config.toml
n_head = 3
n_kv_head = 3
vocab_size = 4096
optimizer = "muon_hyperball"
grad_clip = 1.0
train_tokens = 143000000
dataset = "wikipedia_en"
Each number is 128 + 32 x the weight over its row's rms, rounded and kept within 0 to 255. Layers, rows and columns count from 0. Numbers have three digits each. The size before them is the row's rms in percent of the matrix's.

# layer 6 MLP up, 576x96, rms 0.0961, rows 125-197, columns 0-95
102:143187099105148162125113110143107096129116184107081120117095165107131120176105111160169127126115137131131039205170195140123108125136160127129073110103123134126081178084064158164117177129138110147091130133095119135141176113101158129143138099216192171086134091087131127135059131125120110146
092:139172135142138172064123075146113110127159129113099112161103130127127154156160054158125121104125100100167083134131128110152138131107118019054139182121064140093168116135164171167137182121173109104151167148119150095182134116131149170133128123077191098095132112157171118151121154155144068153
109:169160189151131095125204121144121108123187117094102156133048127113113184176184129146137097080143147123094145135036186135084179158157161085112145123124159124146113103161159124117097126164137193106142088147132077108096170082188093135142111123113078162131123128103114125109175113118124138118
099:131094154116138108076128073144187066092145119098149152095154140089178099127144142117079119133152080122084087106113153116164130115141095156090122185139144104161124158070114110185167098155180140105123101104123107161138151218075133185110183147083132143116096145167190126119102147112112112065
094:105120127086115158121114080155094162132069124140148120147126129129178146139160121126148152073194146043120133087143121126164084134091154104168156126129087154126082106153099127205138138113084117129139162112083197175087117155092096093177141110048122136108147092159112171125150155134098081062
105:118216102147174123122127081116115033186116148135160107145112107139109143115162113121132124147119082085090131176142157091118130132159105128084112186131121145121176096152091120116171086173141092102211113122157077107132105066116139090093185136154154147126127105095152191172138140189123134129
110:121093109131149104160109185135129115102123120135081121077160101144116103150158166143095143119124158104096165126076134144049129115084126151202092161191093127078177124119104179118137090109122067170165101144131146174121135150113172092173160096217107159114140086128126168152118123143123072072
106:093119122162164146150170098116061084090131099098064161118111125091122178120128083140137114140114185168121040169130160099085094181148112144178160123152132106149139188155053081125152157164163122108153168111057121149090175116141114117153146127121171157093147119128165149111088146084132134152
100:156173123185120156115123083096133084115116110140143082097115144108162099139152100127078171126159157134125105072138182139123150157118089183138109073171101181151110190119112175147196063151098182070140179103143170093161084100118057156149105126079132143127162135175123103106110121115149151138
095:181132169147162131107096164153113150131106094116135124108138094122115115095174143140176154067132129114114154105120120121084068149159165105145167087132153119132142205127126028151133111141141091126163159152165123153138151093113111115163068079195103120167118078115170105139074185116082192092
091:082152099164115118129135117143098179086088166125111078118108121096098174112179132191114126119144109127089124145125159076110158160103084115053170122170122164192084115114115095119098131102146141101165197093111084148158131249131135157091164148117115136118127160092162161132104144160104106117
102:117188135147097122176118146149074086106092140142090128101141101078087128088133155166100146146139125131111133089140210074126073123135193135173123099169173090135140082140183169169132128181150154162156122089105115131118060055122127097110203095091164142132141099117148114157085129138112109127
104:136067093135141169164126144092144145089096079120085155139142078144083143107165122089146136113158116124119121081116154138134072088121169186165155102148185133175141109156167182156052145128103104121129165100154142076127135164117077067164186137171094163093159133076122095156130159127069109136
098:174105059125150175154119108143104134182081106122124132166141162119077150115169206178188071154114107130149138132131147145118126122070091109104117133120103131144105103116128153156182107214139101135133114081100158125141177096128120175110185049121091131105116090136133097097135096178068122098
100:087040120086135173155140106124114133184139165173111116124146101162111146125124093119073094157186108116112103120128095124090126185109158202142121183141138164133114145174080144113142234109128102152121126105126150081123154149143090118161171072172118158089134145095194169078129130129119137131
095:155142076130089109109186101125087082121158124097091129126094113121064144107178113100137180134172183106130087163137136123121138071151117153186126142155101109111029170154109097095149131215122149129166161182114124151127137113151100120092160152146102121114094167161166081118139138144165104057
105:153134149108069129122126158124108134112148150158119142119087086150085068139150153178126132090109115082070128238086102171113133125147077120162167106104177148167068114188181099135155107121115169117146127100115063161166144165157098115172093134131078111148148127071102116101128162156093107139
100:144101131153135133142183124114104116230059122080134100135110072185096124154125124137120161073134153119119106106093136133111120104180157206069105143139158163161125109153134155166086120085122056141160174097126063135173082070159125100165134123192147120110176101127133123145116144125115132113
098:161055166127207119123143134108170121113166156090118160121175083172114150146159102177064150118122181147183110125090152134104131110090136174171125182110084099117068144131123116120143115058147155053117108081121147159154122159186092123130127172154176125082111126133098087091142154141142136112
095:122136162218111140136102137122115151140155150108132142076115138145046167126117146126088125049125107084110118081098120154108188164114111145110140178164207098080112132112113123130073112102136168141141113163100115083134139169161138146088135172062131138199153157078141076153089152138153103124
100:176125172139056128081151136141116165158159077167110115082077104101126142101126150105081092099139139075141165127054138158109182143125124082092087161147100121090206152095107181162113128113173101136165166139164069150114154175145149123123146163136129127111178063129133176076120130118124150105
101:102089118145195143064144109150164164139170079130125118128164106112149136167190089081115121071134112129153120122138192100153134121090161106130143168147061115136181122142089139139130095137155063115128085109131127161190102111165092096147124181134063159130104152173140135138095124140023135121
100:156170117098090109105169076104142163130136136139114068098151162070105200141110095108085143070141146156090114134114140082082161157120164148117144088162134097054085134124160145126168176182159166117091127147065140116143194126086053135131124140126155156121120154170177135167114115114105164100
105:144101144058025181145122134175135122185155182063130096122104135138160125116101173132080097111108119137136113110127170143099139169108125139098124122146125114177095159169113129157186140113121122122132112117167137212219151130123079138120142138104154069118134102149057153133112107152082104143
093:215097138100127151163161169104074073100156112120176140135068084181135094088138133148173076129137108140120153113127110152118156112067100118097146162100086126168130136104137175132097162143140160106138127132168170137156152127149110075111193146148097170083097131113126110171154223116158096088
091:156192114088204165114080134118118117075194104179157147091092091127149122173091083089095126104135120123142139140138084102115179122091107080127140109155128087089118119178139078150150160095170154085196146145095131113124175115163092182109137163156085152161136127143178127129131128153202106134
075:130101128142112153127082121149119132148105144100114075156109148136086206128141162111081113085112115109118142063183061142118128207146130105123169101149132094073160153156087192066197153111103071116167139136141126133146101094101100137132178105097104097142125156100153148160103168066125085165
092:099153138111104091134206081136087104152096127129101136125089173148113125139217178161086127138150112089149132110108095142099150164095122116147088183136157112105105169102202137116099159204143156128132108134107107098114129062138147080139191155155106110137057108120149165159111122060106096149
099:096125144149142109087218114114105140118182068084056162089111099135139084100177134136065076075164148111154081153134169138132189140121110147137182131112121145114158197121096134127129129147136144150105164115130152200159055098105161137155171135141133075139116098097114151156163145107102121105
115:135130112099219144165169083146063123120140133113195115164110112146117150118120157155174175111145136137113212168145184144088118083113160152091100128141119148080112147108141114116171118128132120160150135117139149112104105087140086030145131142087088115135078130105190066114140136142073107170
091:099184118103130107065117065166108150090117184114130090065168141111074092125139140178062143115128151146176132089109064132164151137126138147163124081139086055142090149129099122098131152085148150118143137131133129142138190197131116164135116105097148144147135156135162208152145166092086115168
100:125181093130163145150118160130090121110128131108143107101140130128154180152149186082148118125136116100159115175122075142138102181172175109074088111109198096160139105056118132148171143148129166066164156082157154132097096122118079151131164112161117112073172043066131118151127145131095158180
099:100167129178113147122127093143165202103122088074143158105080144103074108119146161114130158138093194182151156118097140087187133177101176130101109153150107097119090174077072154126165106127070129115154142128145095116094127193190148130144106140162158177132120133118119120113083174099066141154
090:203140179123056128144184111162093212158130097059123128134095096153146149139108073128152150082180104068144172134176090139140196113149106120177089131105133139126103180111177143099099133140113108116087147090157138115098141117097118153169108118131138130113170129166154131102076180132115085119
102:140104146172128135103154123152163074142097141118124143070089163127119155158136132161107094104141088188136145107033151140151125103137137138113098085144174142131085135181149127152121090089142100146168083085141176103120216137184115136171131103163055167107126121059091105123117102138126059140
091:126073124194069072177105107137145195137169139111116125098078093112105108204126104111147109158187100110120133104160133115143065104080132135136137152145141138138073127153168102115136205139164065104167164140127154160107168138111139147177104159141137113070119085115180082153103165127105154147
096:052102202121088166161110128174110118128105132094128113106138140138094142122126132147113099091170161060158149213077107112187147107101108116126137131146105134197106110087090148163128108158094096063179159203116127124162084151168072122132146134131155099149180154131113099114143081119134096129
102:145088170141101170108144196129126123090135151121112140131055160172131130105101170099102143145087134133101086136237172148150184103141205116133075129127124134199120108156112143153147145069143134150139164086116081099142123128133117126147136095099100207077119082166144119162133112093137128094
097:087148115136135101098155144139101131121081154165167190122167127193115135125155134152134114134076150130098185184172130103135136104077159167156103144157129103162171140132076137134099097119160122202151177109052160110119076150080115166195172096079138094145127087052114108137097124105123119130
095:077136141169186158138107154117083131124147078139101121145122151142091117149132127064124156043136063114086121203104144162101106094091139192139116134117121117160160167110071076129138093143169145154165182171127145112114162154123146125079180111098059129103143136165128126156173137176158082107
119:148041137142074152174141099148126112117155144132142163115177159181170135138142142132143099137141127141083116175132172106083172132075108136166137117076103075131150128108168130174130131119155200115109102135148018151103140103137073116093136167146230082131134130126125100086106133131116118116
103:188155118162095155160086148020184117098161138084105136140141156110104127088125184142171104109114130085165133146175152112129110116052118187180104141083167072151150163158080089085124072168120129118141110100157126138173071120109139085161120151122127124127105124131116094136136190116118142123
104:096105154174158092183100149144116088098103127129149136118136141141136086143082117107169056170047170117104119133175144126136063130111136150137130187151109088092074185103137144152118084108109134123123123102154138198148156118061153191180137082157100158085114106130185135144088117144171119100
091:146149189099102145095133166142140104083095098112145156093079156162113162095146180098135182110142160097168130126110144165101110100151185110123090165155153117139167130116067109172164148185167110082143151101083079154188122172144145084116120071116149099156074076070117162079126158108097132129
093:144131142135144090095092164115135119089140151131153096050076187185075141196124096154107123067165097098089119149133127100132114203140128149093156106053069135150165136137157094179092183141135149118103108176133085120183178145099151157157147168105168145144129093122138101107144161111114118136
090:173126176123158156175106176135102127150127130149133140119190122083113175137153123124143115069068120154103182110103088087098103162048169170148135108130071161053144099119105126099110145135114080127165080106095125090142090142134099138143159096101124148158092093108147172103112167060126178178
113:158107092143144153104132138131055123145150129117165127109107151117139184119137114151069115146116139105100088105127169091140149101120116104177138089085201100112119138139136179197083175169171155169117106078101125097155067136128111090134084126133224134085132142077200112133109075108151104153
117:130143096156112151135085047112111089070156112116123113083107142115081105172144146155084103183146182158160149116097185112123144159110108137102115094175185150157094146135147176087127088174135140095139083083131149098139149156108121116177145123136131187155176185128119088078138077103179072154
110:166101118158176100128129122123089177151124096113138116110136133120125089106169103169150140088118152179159146192139195133091128108162155149132080112084096058074098155138162179131124183131143176110145084164167158162175066101142085130106121092126137103030108151086112101142127171132095149122
090:178157109066176145155129166119073139123143189153119104112099045173104090144120147102092127149109145081129135117144173097100136142103118104084104199162091097132147134129122163075165182143150169113170107086121190102141098172129143136156153068097080141120180148110124106154133143159176099079
099:140031170112100155129147152109150121131160175090158162139132154109108136130144142098150124076155182061122099092116135092129137108145146072108113095110154110121162107098120054097103076103123133169161103091190175107156171166145156099124062163143125190106147086126147142167096187120150116166
104:149150114153135137104108125141092092111187119098120214040111116139095085141162109104147102124082121097128139150080147106131160220150127117130148116141129156117129166089062149068135134164084068130133147133130122163150119178150077122140086150159101193113177108152152131135157075065129114161
100:175086174099100168157147153144121189141174184138077122040115090094144056141139122125103124110092089137104207144106123120098165159108084147123085171151096111135187097121134121119150152126143093168170147087158177161105195120130131137145120097106063111087120100148119125154136143110147099170
110:176094121184170153106167161144051164157137169137104075097080158118093139103087178085155160133135117090094117117198062143099155137122169140123118113149126192147135097143094186083147143115147145105142112130107151062096128134044130158168164112143118147128165139112140120093103162164084123112
110:127093143132145181132188123103173110197119160111112182117139043094075158133164088114098142103120102060142135111121127175095121165106114150082072131154168179127124153150124094143162152185107094152106161129122155092144199109153113145137150088143096139076076055094158113127141100147106144126
105:097159150163139160147142139113109193141130173030148109080122083116116105133128107109146125103119054153129100111177132118134090166049117152154163122095169143173128057106147093096181133126145086184178098136117113124070121175116112103130125124149174135126122102105124115200157133122075088101
080:159144102116175136131102144136107083137086161111149175136122187150162149082191157233142097124171121141155077090139175128100109085087130110154128109111094132127160101095143079134108144094170155158145138114125085091113087114152117159179103091126162174108137049098131131117086181073094113134
099:158135127134169176127184049112119147191117120125149192145081092200175120185160102105114186104083108117126141132206113136096149163077162166143127134141165087110129128119107182149141127132099139135105165142151089113128116118103077156128072114100135057110085135147162070121143136079131136118
090:145107176110123087138128133183101163175079083096075179150159148170121142140181143122075137091121142104100073148129108077152107127130121107135142091102139151127144159097068124171169126171136144176172141086093117158187118155167084152085141163149111132120128136137078109174124084083049101181
100:175154124145140154157111158061155113177067128073134122160186157157083123117169132139182111141153090109084109152138110166125100161129125175111085151095115100131117098120096110092139129186135129109078191110143171168207089098081087102164068111183159088129117129154165105129106134165128097152
109:183120113128174104104156114131114119113117112168144132097161132156095088114169115163119083147176153137107213158161179013118113117144146118146156164092089134115045134142095098080125117127125148149155135149106059118132098087144121145084078160146166134144129140182120161089089139184158108140
102:100152135133151173101095194175092146083137188125081095104130087152160096107163132147106102140127110094078126072150095156121144164174170149184102109094126145171155166119094135199166128097135157144143096133092112101098130138110083156144155140127155156127101118014126110181113110129149075095
103:101202118166176124110107116138118124116133161204130208116113106154098133127143092113149082106120151151102147154100108152126116125124177095112147132092108126095141132144168091130095095198123158153160121087157083184161080030122104088147191086107144125111079159128114097178154144124089083137
105:075177117134153103154198141100084151122102163104118129072121178161108196098164127072126070096089100107100103123158190168152119152139159189100163136093133130111102126133178114127093085139127147073158126147152114132137074071098140073135157099104150132158118173106133148156139101157078161183
099:133103117183046149136166111160112133148106125178110170163122158098159106197123111108092096087122113077134137157103119137121105134183180118078138170119106155118139161122102062130118155147166075125195122056188063082129113166097133102122076147119129140151174124157137118131089149077124087120
101:110082154093149142118125112062126087148179143133112167120072165168145137131161128088127122074134111115114128156068146140131061128149139184149105114149134197080139167104105119194163128215096104140094108089153122141140145126101147188184150088113150172117103153137139101083099186144163078123
093:099109147138140143108063162191107189157140100126126090115063129132082174118101122185177073112130222116131096073105128179135121123160124122075140129108118160110155120172077117174131123091193106141108160120121097107124121117106156119161177069149120135098119169091166184126135146140128067134
101:112119131129070181161092140133083084123133164092088121118130118093106139153147159156162125089142124097056094105123135207130112113112134209088142146144181121113076075181157146148190101119123107066061104122142161081128140100098150136178102115167129120124110131110160099167064157105160158145
108:184113175191163145137088096133107145147104097103117088085098163110130125198121173143181115133093155150174094167144089145079144166044198128100064131129129116126112078115199137106160094076123133137146161140160147144170150069122108156128122118122124101080127124126096118137115057137149119105
093:140146152149119160148062132139154060133129133116116133133089122088129173139164128156098097119180175155127090105109144174112135150134122057138053055102181148130130173150154143159139140113199121139093121132140108091139082144146035111167107123154119104136119167196127187159114131125127054129
096:107128156108139146139109161091134120162155158092134170084138136089148121142153113055131123131171117094144192086104107137099134151137100153112116088140127066139134137202090141185079165130142070102150134081144157121148125140149152160222157139127169125175153087065111129143083126094091210102
096:118150109095105167127093130153121080104097114120099063136120215124136137135125126147152139102095154120093139084141135072113101084122187165066071167123153155160178138067100067055151097119141125148175137091175106131150163135156173143173198143093150150172111116123168110144124137110134101168
096:148174148101101122218190133123186106131106118092127154112160139126120145125147090085151096134144177086130183163129154174112196119135158166136088139092157131088074135083093143155108163122097104108073134059144107100104132142141058174176124110178124099106135143127142127083122076179172133136
# layer 6 MLP down (transposed), 576x96, rms 0.0959, rows 125-196, columns 0-95
105:112157125115128129081160079115081106087194113221158079097139122148160082112098168142145177072138063127141184132137128183169063114066122095129123166073164124117165133161150139156138179140123107150138134134130094069123127161117090129111103103158139112116134045146162110150133135128139095149
094:120122079162093135176136126118141178135135136141158156128123162149205154135163102119098093076203118122134144160107110172120103126084134170128175086127191163118122159150118132099139110154110191111111129130067142115129107083105090064137095121211100182127147163083106096181171094120100076114
101:093113135081134162088106151103104061188108094134137082052066160186130077132130165124115128129127165116143185120127179122128142092112087166118056149072115129095160083177103141143172089139150129142101130127171144118160149061114105178182153117081154151144139161137147129094158120122131165165
099:098165146132140151107116134111078160104096123154176178134131169046065065128163177072120121132149068145118075099101117117058131096162095126168122166125145125161182128104112205125154178122069180157113105153106078127136169181137158122113103090157114122129132129147127141139157145161138090102
095:096130168123211074108122110126157172112070110156137205146109115120131111125111169099152134131098155127109170097129153143170109107121142175098102119135153145168089095111159183125178142133141052113108119167129165152115111125067041053147130052127137109125171094100145141149150104176132145139
103:195089122109126177081172203135085179118182130114113125104155136093183135104142116131108136142157199139201124130114137144147146165118138088155117093119131084141107165102148075129109168126119122118119123099092183126104091141110110074130167137098093091114111194137133060100100102075202113121
104:202151112158107213156133164166114157194105142108153132137140126128206157161116064125103076106074111148145176137128135132143119155101117087087126103119189130109038132119118144099074131105092122139120124116162181121135071106136125094098130139102175163104151143081157083122091117076133143106
118:157124145109103058141099154129103119175129032107121154152112163190138149094152117146128104191162142106080077109127124080126100057169109150130135121117069065130158112126151167166109151179144091124132146137087121103084153098120169098132145145182094114192139158172172079110135165113158116136
085:121096178125081097149174188083131097093141160167083095121134111161111146156089130190163117138130156123110178103158106091122136140150137135146145136105045116090133055169168164157125133081102105142166086064154104075104093088145198122091143124086116178193125136113122122118162132110152131154
100:112117113088047162128147195108152152109148183108110123149132166138088143170115115110134151160104149158151135136105165084125180151111114202158097164101118173087107059103143173069099199150150116103078133107102166093182116166144122134112183147099145145086120130109111120147186104096122073132
091:133162178112135086047138127121123127168132128143078073144152122107144133192192082161126116122120068175153133175199101085108137172094115109165068083186141145160129066132135200144127115132138121138145122117092121097131118152183101125064142180110104094139090132127150189135130128123160126115
100:170172149123169134111117119096120132116137132137177134061118166093138140120114158167142170058157107155117121135126108131198141162128126117137199177127098076086129106176154130130137196099117129086156060106104120176133103127151042112119150135109112152108142159132131190133141090059163062091
104:149148140113100195148174185121125095120178148137158136114052140121111166142051127116136043167126091177127092113189164144158193145126125168118181092128091123164076125121097121147108147109111150148179120153186126118072088094154191102128141087099115102124124147130159096137108113100164125105
091:104132157095225089092078139146188157111154088123178186102142174069148081127148134142081151167046106153136152126146143115177103069160125137137172118102150107112135112141138159133183130149180079147151126086104151145083106130125133095090085151134130115113124187104155156111144079088135145120
104:177079124101074167165105134096124112051124160113178115113150159129134128108216123114084180110137132107141080111098153190173077084115165095142090084150137117110091078146220113148137113114150145167128170119112111146150120174167128128120163160085122084119131087121120073126140128135129136188
091:087116144140207142060163138130123159129178161138095185174116087155118107144092183115081173102110097151097154104173157137121096124201105126160132142121155138144150165140140105122186097139180098146188101084136078101107115113103120130184102118135171095128127119135081115092108178067101183151
112:097094089112171076193171090118113104138115113114100125103159091136114106091122087131102191156134120166132150144130121092157140191046166144178132147165088137111169163066093122115114121119114139100103176122149184142173086157152108160137171136157189082122149123094101156158132073100177121075
098:129106107073167085128142110184184083132067147171108086094133072065098111161191109113163115201184151122119110128144175159084118089127106163079105128171115136101106130158113122148170157113084146139132066130108143218155116126141134147136094153130102153094138160150100155141093155143134076120
093:143146135117129145089122105045130164133089216160181122165099114112154102098132170139176130167102110113163159123121173150127079101145170058052091125102151208117126162170159086093115143126141123185115121170113143093104155154104114128150089109094110145149162108094129143112109081161150173093
098:137155128101087104087170117152125136186121145044133139203120085171159212123151106134183099112075121174126095106170091162104124117161108145147114164111097141125112101161114152191144149132127083058142107157046117131118126136137140087115129119154159213125087106128140151137133098137139130085
093:097117178097098131160144059107159153048104141076136147116126089092176157124074136138181106152183146123111113112099118160180115137163164097125131103113109141127123135154206134133129111165183109132065198153144153107114141172073075144107180097133095073096105106162141155115114108105125124182
098:143080152091076128153088179115121135104122105142087132116133181091101096127118114099148110178188128154130148171134186165105159145134109146151189177098164123087069116112140195155117126155113130128133062125120188121099141163036139122110141076083158131169131109067149103114139138127157124061
094:124110137148177147142156111156092089131033084147104165128085091186125116112162121116130156178129106186113089058128090132183066084083102115149080139146130108130126094161110119141084112151129133110183142163155047151093152164181122122162129139126132104124147108130109102163104195155116084158
078:128167098123132139125190157173124117067157103201112126102101129110033149135168117139167111120175146079103158151120076110126087070115138138126136139118074086091118141121138098139110125061164121134155128120179122095135082088178202161149140153122121137168150118076183147069123097142090149131
100:127141155118115160106146133136083131132170169156117078128107121169096147143142137116117135106121176076168108135166156088103099082159133114164121155110173133103141073142138130112153091139114135185099152100171139168180124086165069127168073133085167150102161103149126137117153022084086209180
096:120127074090186187126082131120152106115076155110126158114126102112117159122118102127145133094118167127127111139149176152115094131116060108086130138198163111139105101172179124134163136104094116184171153112128153133115158142116160139110012093090108149155170134089165154094115180144147141039
076:143142092196108108088085124153087148107129112141100106080149138141162165178082140130117203155138173120172163142075171148117054136154157125076177132103098164124148148151160156144127125123140153144102096166129115140096159039106137115130139116165092114136118155078110100120118102189073087059
092:169155089081152134112113099117116151099121146082140083091186147165148157139148153122154151120123158109102081126185128156114087114163150171079123175085159089122081086075133144107111154097144072079112165051136142124163175153224133138106081157121142075129133152141094186125139140163140140155
105:066147120098117122122088142087192127106130162074152146108080097160165133163122109143131187128115152131137169123222092109165198054129131092105175150076118160147127177170122100099160138120124141137112136160126143123069127059172096122156151125168132149105108097114159164151107161080079141114
104:135119114184071129111127175138138123093073187138093168064141151151111085108165132172150080139125139047164099090159068131113130149164089091160151177076138105131160142168132148157084118175150160073138153100130110139097130117083135143077094109164081162140156125123061121149151129108163165151
097:111107123130129147136140165096147091133151216110137115171090166146134132117079065098143119076137120136194130173209152095099140092127106123111151159079177123135156078115089146155108085159099067124099154075121135102107114158132137170148132187142132123156112030119103099153082142146171151132
096:133189126062168169101129171151128135123149096116137085122124120159077111144163115164180089140162129123168120106137073101147102106110164148203089111135097096098093123148119120121100191131098146083095101082078104123115151083169148126149091152096133145204108125211173166170117151098177121121
103:139120111107047147166120145107171119149096160109164074165088139130124208146123178149147068080141075125099141147169138221128092115079133137107109141102118158110129128156154123109135100112118109126076141092091113186182130075153190078077161158114138149118160098129107141135113106122183111164
088:098056160139178131150102097124137075134073132125105114196138099146157132087115154090075125136099159140169078109095155041124136130118092094077158115158129144158133089145165119155188131073146118114170144119093147136136090111120121144047140164154063132158118117165072116146193113108134123156
113:166149114151064146136110145148118088115139097124118116071194121161163139109198113130149106122114129131123158148199169121105144149120122079116192119115096123137138143051151166104160103134100133132115121114122149129135021139112105148082131142109173086104086118055148149181160170161203144135
102:090193098096131097139128184142094151062089166092145152152135148161126137140071109135086151078105163120171095118099135155119159118072140111078158106120093153176094169127112193154095126132178103120143207086138159074066155116102154113146186159103121124087161166164128099103159130119105140142
105:109066111131146091078109158112110146154164153123184167103139152185153098176122164137099191104106089125152111081115176150130129117143106131168091076095112121087097120190173102051105113115173127203116115155151064105132152089103138164130129117121149112108118107126152129067059155144123161169
077:112145088137138092107207092112128102155123128145075107094137134090131138188126114157186131075174116082096198138144104133155093165150125146187135123158108106079111128162101127057086126139153090131167104166139107128082094095142178172122126154097185138175050182090139118119130157151100148123
102:127145154091107172146066097107096123140098121138142099054095181169117203125154112137141112133156063161157110108172142122107081138093120149167134159136118146143116123121196134152109109152105098142097120122129138142123190145209135168027107098065166135123108135124100170095132103106151158187
092:109129167068104073158145106112149093171148115067099119089143154146117106107134114183170136115156129068164072131138127148166099093110156138123109126182082077172176124131159111066194129118185108112102205124149094150119103150190119127126169101099128132120143154121133212085106165120137109117
105:141060122158114133114096172072106146090098088162120164146136163152155155131182109173145105131148065118138149156078131141121090144211106144094165092162149082097126134104158110135076114129076102169086079116111178126185129165108139196121085113105145196116155145155064115163150135120112126117
082:118074160117169111139095092121163173109131116189187164155117123122091147147171115088069143124095091134079103147123094114137154156128100114155124104127081165142049080144138170121101152145207130082133150186140178188081172086119145156143162149095145110093143093113138126119186181129101153129
107:166202159077139168103167177067123183132175145127176100069128098111152148123190134120132117130101077137154118076148168098155076135149089072150161097105127170174128164162105100130114171142109107111061113086131173116136163131123127138060110119093113111140119132133172148156159153078137125079
085:114125133182133154110169107170149140101142173129106102182127112073052135166119178096126132086093101167124127138151131107068109151119131116135112137099131140061067167173127108116142108146049124154109193094128127156080113109174125141091100139228139102082130123168093128131103122129139135201
096:153143098105146144205117122158113074190084131151126183131143096077155104092111178119106157137108160132128135108118116176055092125127101117078122161146127165104139104105084177113144105100151179103154067078163139147074109141142181078136134119151148209137138128115130069166180156129144106088
100:082127106108104088121057171128167172076183135083103105144151144127154109124108101098136107144188118171111133133087161167118132093105097103118099139000124100166160139138159133150135107122164144167142135158138106172123111044133106128105139088141127133124126161188114100120127117202158173143
106:157122129120135106059178088127127109149062148157147135120111134127124154061138142149096097158111135071071080132180158133107185090171161159080067132147108128096122139153144125145160124122203163137120074144137178158081119131059166127123188104160107131117117139152199108131118195152126134122
118:132165127119146071139167141126126107099096125111117100151149119130140126163135100140167128166127131108100146085130081125140156126143084162102158132072081091077113203123172123149104143118088161130211140149167076165091145100125058168125113099135100078215076112152160108086105167152161193119
108:135162180110083124174061107159168107145140101165140126108131161130108123113164101100102066203215138139105113076068158110124128134099130140100169096155126134155136086126166119120178098147110103138237117129100108108135081104115128172072161154135130102139152162141139085157138096174095134110
110:126138120113115083117129133170184165047145144123117125149155100145158141134163140092149119156167117147117105163120103170168139169171119102107141176138082044125107063108138141079130187064111193073145155102071150103118183146141073105152165125091110099132094134125107128096132126128183090176
101:082185137122156072086187116163128107137105118146201127150134129157108170165096083077143078105100149130063145153107116155089088169158125118180175127160110167101102146175141187130107118191123131158131092181098166142119128096121118108161181071122131137128078121116173153114175114131133133066
104:085152157149099062132085072097112116146078141144112086081114140121086126114166155168110151086146142151142176117140122143076096161122124144109123180083152150076136082129165174123172137130116128111136126126103125164139105132170057147175197085176123148183087134111163138049130124155194120166
105:174082142135153141103078158178098053113084089138141175114082146132105145164064170137139223089139120163144067124162155120098126077181123109098146170130106153143186094123098120125161120127083114113108105177168128124118151138141128121125171151138104111138122131122127100089062184115125141200
115:167134136115149084162153130123100111155117114081107051119139112157108187113135134102112219102127146133134114111071169102146074145092122088137140123103114174121107146070139134150144186139147141088154124142089093134164098107163125148121220102163158111098181099192171098181108097175090102127
103:079106147125116147103065126087123206131144103100113131102149106114153129101102116120212097095107104133155181171115100136175174126127116092147111138137063060102046111126161202142162090118164083176138128172132158142131121162096130153143059144124140145146086150176096098098119124140165135142
097:114126147095118086055156088128120111125060198168155131133139095175121072103142130125164128098129140091158123122097150119181123072166125142179129151127087151068198104159193130158098182167207099093123141096151125143115079130157175173102152139179112105110151121137135117140101161150112105103
088:118092165186123137148116096169152071106121184147101205110119086160154106133171129168154109164109065145128125171106145086168113116145086146109181145066084171136159177095104199145074078072140133148175110106110151142101087123182162117114118166139151099122130094153083125091118140128148139112
090:164124109160075111189058061076091162087129176088110044131149161129089129105155119143141133109126164128165146084158125096140103122191117149161129122159119181164143173137111108148131131118136155132138121074092148047123181132091155120113150144145076121135153141118071154106156105141197093111
089:099190099151157132090100118131154131095149129089157121099069165113192144111138167169099131131066114136124140170182126085185104128113234085110117115113145082139145107105158173120108076119118133096100056130140176132105108104159130145126164117121128164161082139118134195131120130156170154060
096:096159155084104083143129124112152161131180099148116136110126086142165198097144161108085064117114180172130127137157103130098143142137080115137170089130108157152073120097111159138083186123100095052112099141092186141115071170100161124133152090196114162120155097079151166152154118128135123060
119:181153143098146094152166127100095150096170147168122087155068117108151129122121116142120105105099111084162059104135132133136169167113097076191145111137155139157057159104063124108114148141154184184113157067077168149064155090126147121100142116135098098184139149173133099130173145068146111130
109:076169111146174122087104122170117097142148154104093141184128137150138169080085116138129136118137131138094115085141133103163153113198107185118124111113158163180102134151088121162147092188189077107153101128118040084189159162108089127162152155115168126094131116189150067131109120136067123133
118:136033115145072162173082137135140126118177093097160121091154149146170149089114083144057107117160144163152170127174134139132150144087117129126110073156135112070131135199141156181141150176120117189106090132060156100155127121156129154127081174138111140115084133118120125096088131179159081112
104:197086150159162143107098043099161103179111078117119131134167153130144106138127138138098131159137097087172092113113072124170199138156129130101132090161115111104165102061124133107113139164143075137118087152193158135109148143105118113116047174110128076139134146184119093150117182129181092119
082:090109126115110130123077097156109181066131139178180129125122123153144142129184070137159088081170125107066084154111119134136114097128139112137175113146114164180094146166156132098144134171063148146096151182136163213151188095129135137100135104104101142086108079120150176059155143091131165135
100:127106101127157142125164120135112108160175158133163107111156095092106097142097114187181116141144140137145106112183212062128083138170168071091148116128081125150130120191203073107103156122142107117123162114143166156154121083188118084132078123121116121160130080130123111179124150081083191153
094:136090091153152172156111188113121141144117128089108190130098137166197162134162182130123132137110119152120101132180115105123172139147094128186133114141121125137137069051160116141116130129153183116101091137077098072102117127111084179188079157162151105091141133092108141107043095188141102155
102:186108135131164089121137178162119141162135082136145129140210091196101109132127096095081112157143116088144144144128151097122107136070134039138137107126063102143164159062127136136089170186143134162152126104093146113133105069128149149139084147071116155140159142188119079088163126130116082098
094:119139145055154163094129116187186116153122155151161099100178191108090096099151137133113094077145131095130137164158073169170098070123117052048185136103105110117132107199166123130154111132179135115120074106124158116104116135123144091153170116114129079184131120116130138175139165107150123145
081:132136156130139137125170164133147091067150107126113159111159093179170139127064123120192164102135167094157135147064084107110086171118093142139113127141097162118094080119128026140141164117156108114181138106129117126054129078137149160147130102153154121129069186095166179117144147175091097157
101:147122130120140141126118128160079160088131173161187128132183053151148090173110074134101077093150146143113124138167073111059133181180123098146105132087065154093102161167166110078144132146132183173167128126125138144150147081186122120109081106109131134133108191152095105115178100149151098096
087:135077134127154062175195142149103104107155124130168160077131111131083120139071156101103063108203136163126117128175132179085142150080124069176143072065064117171090106144109158152129170178154112136112134134068121113130087098151121133099131131118139154117176152195125121137118143123110125105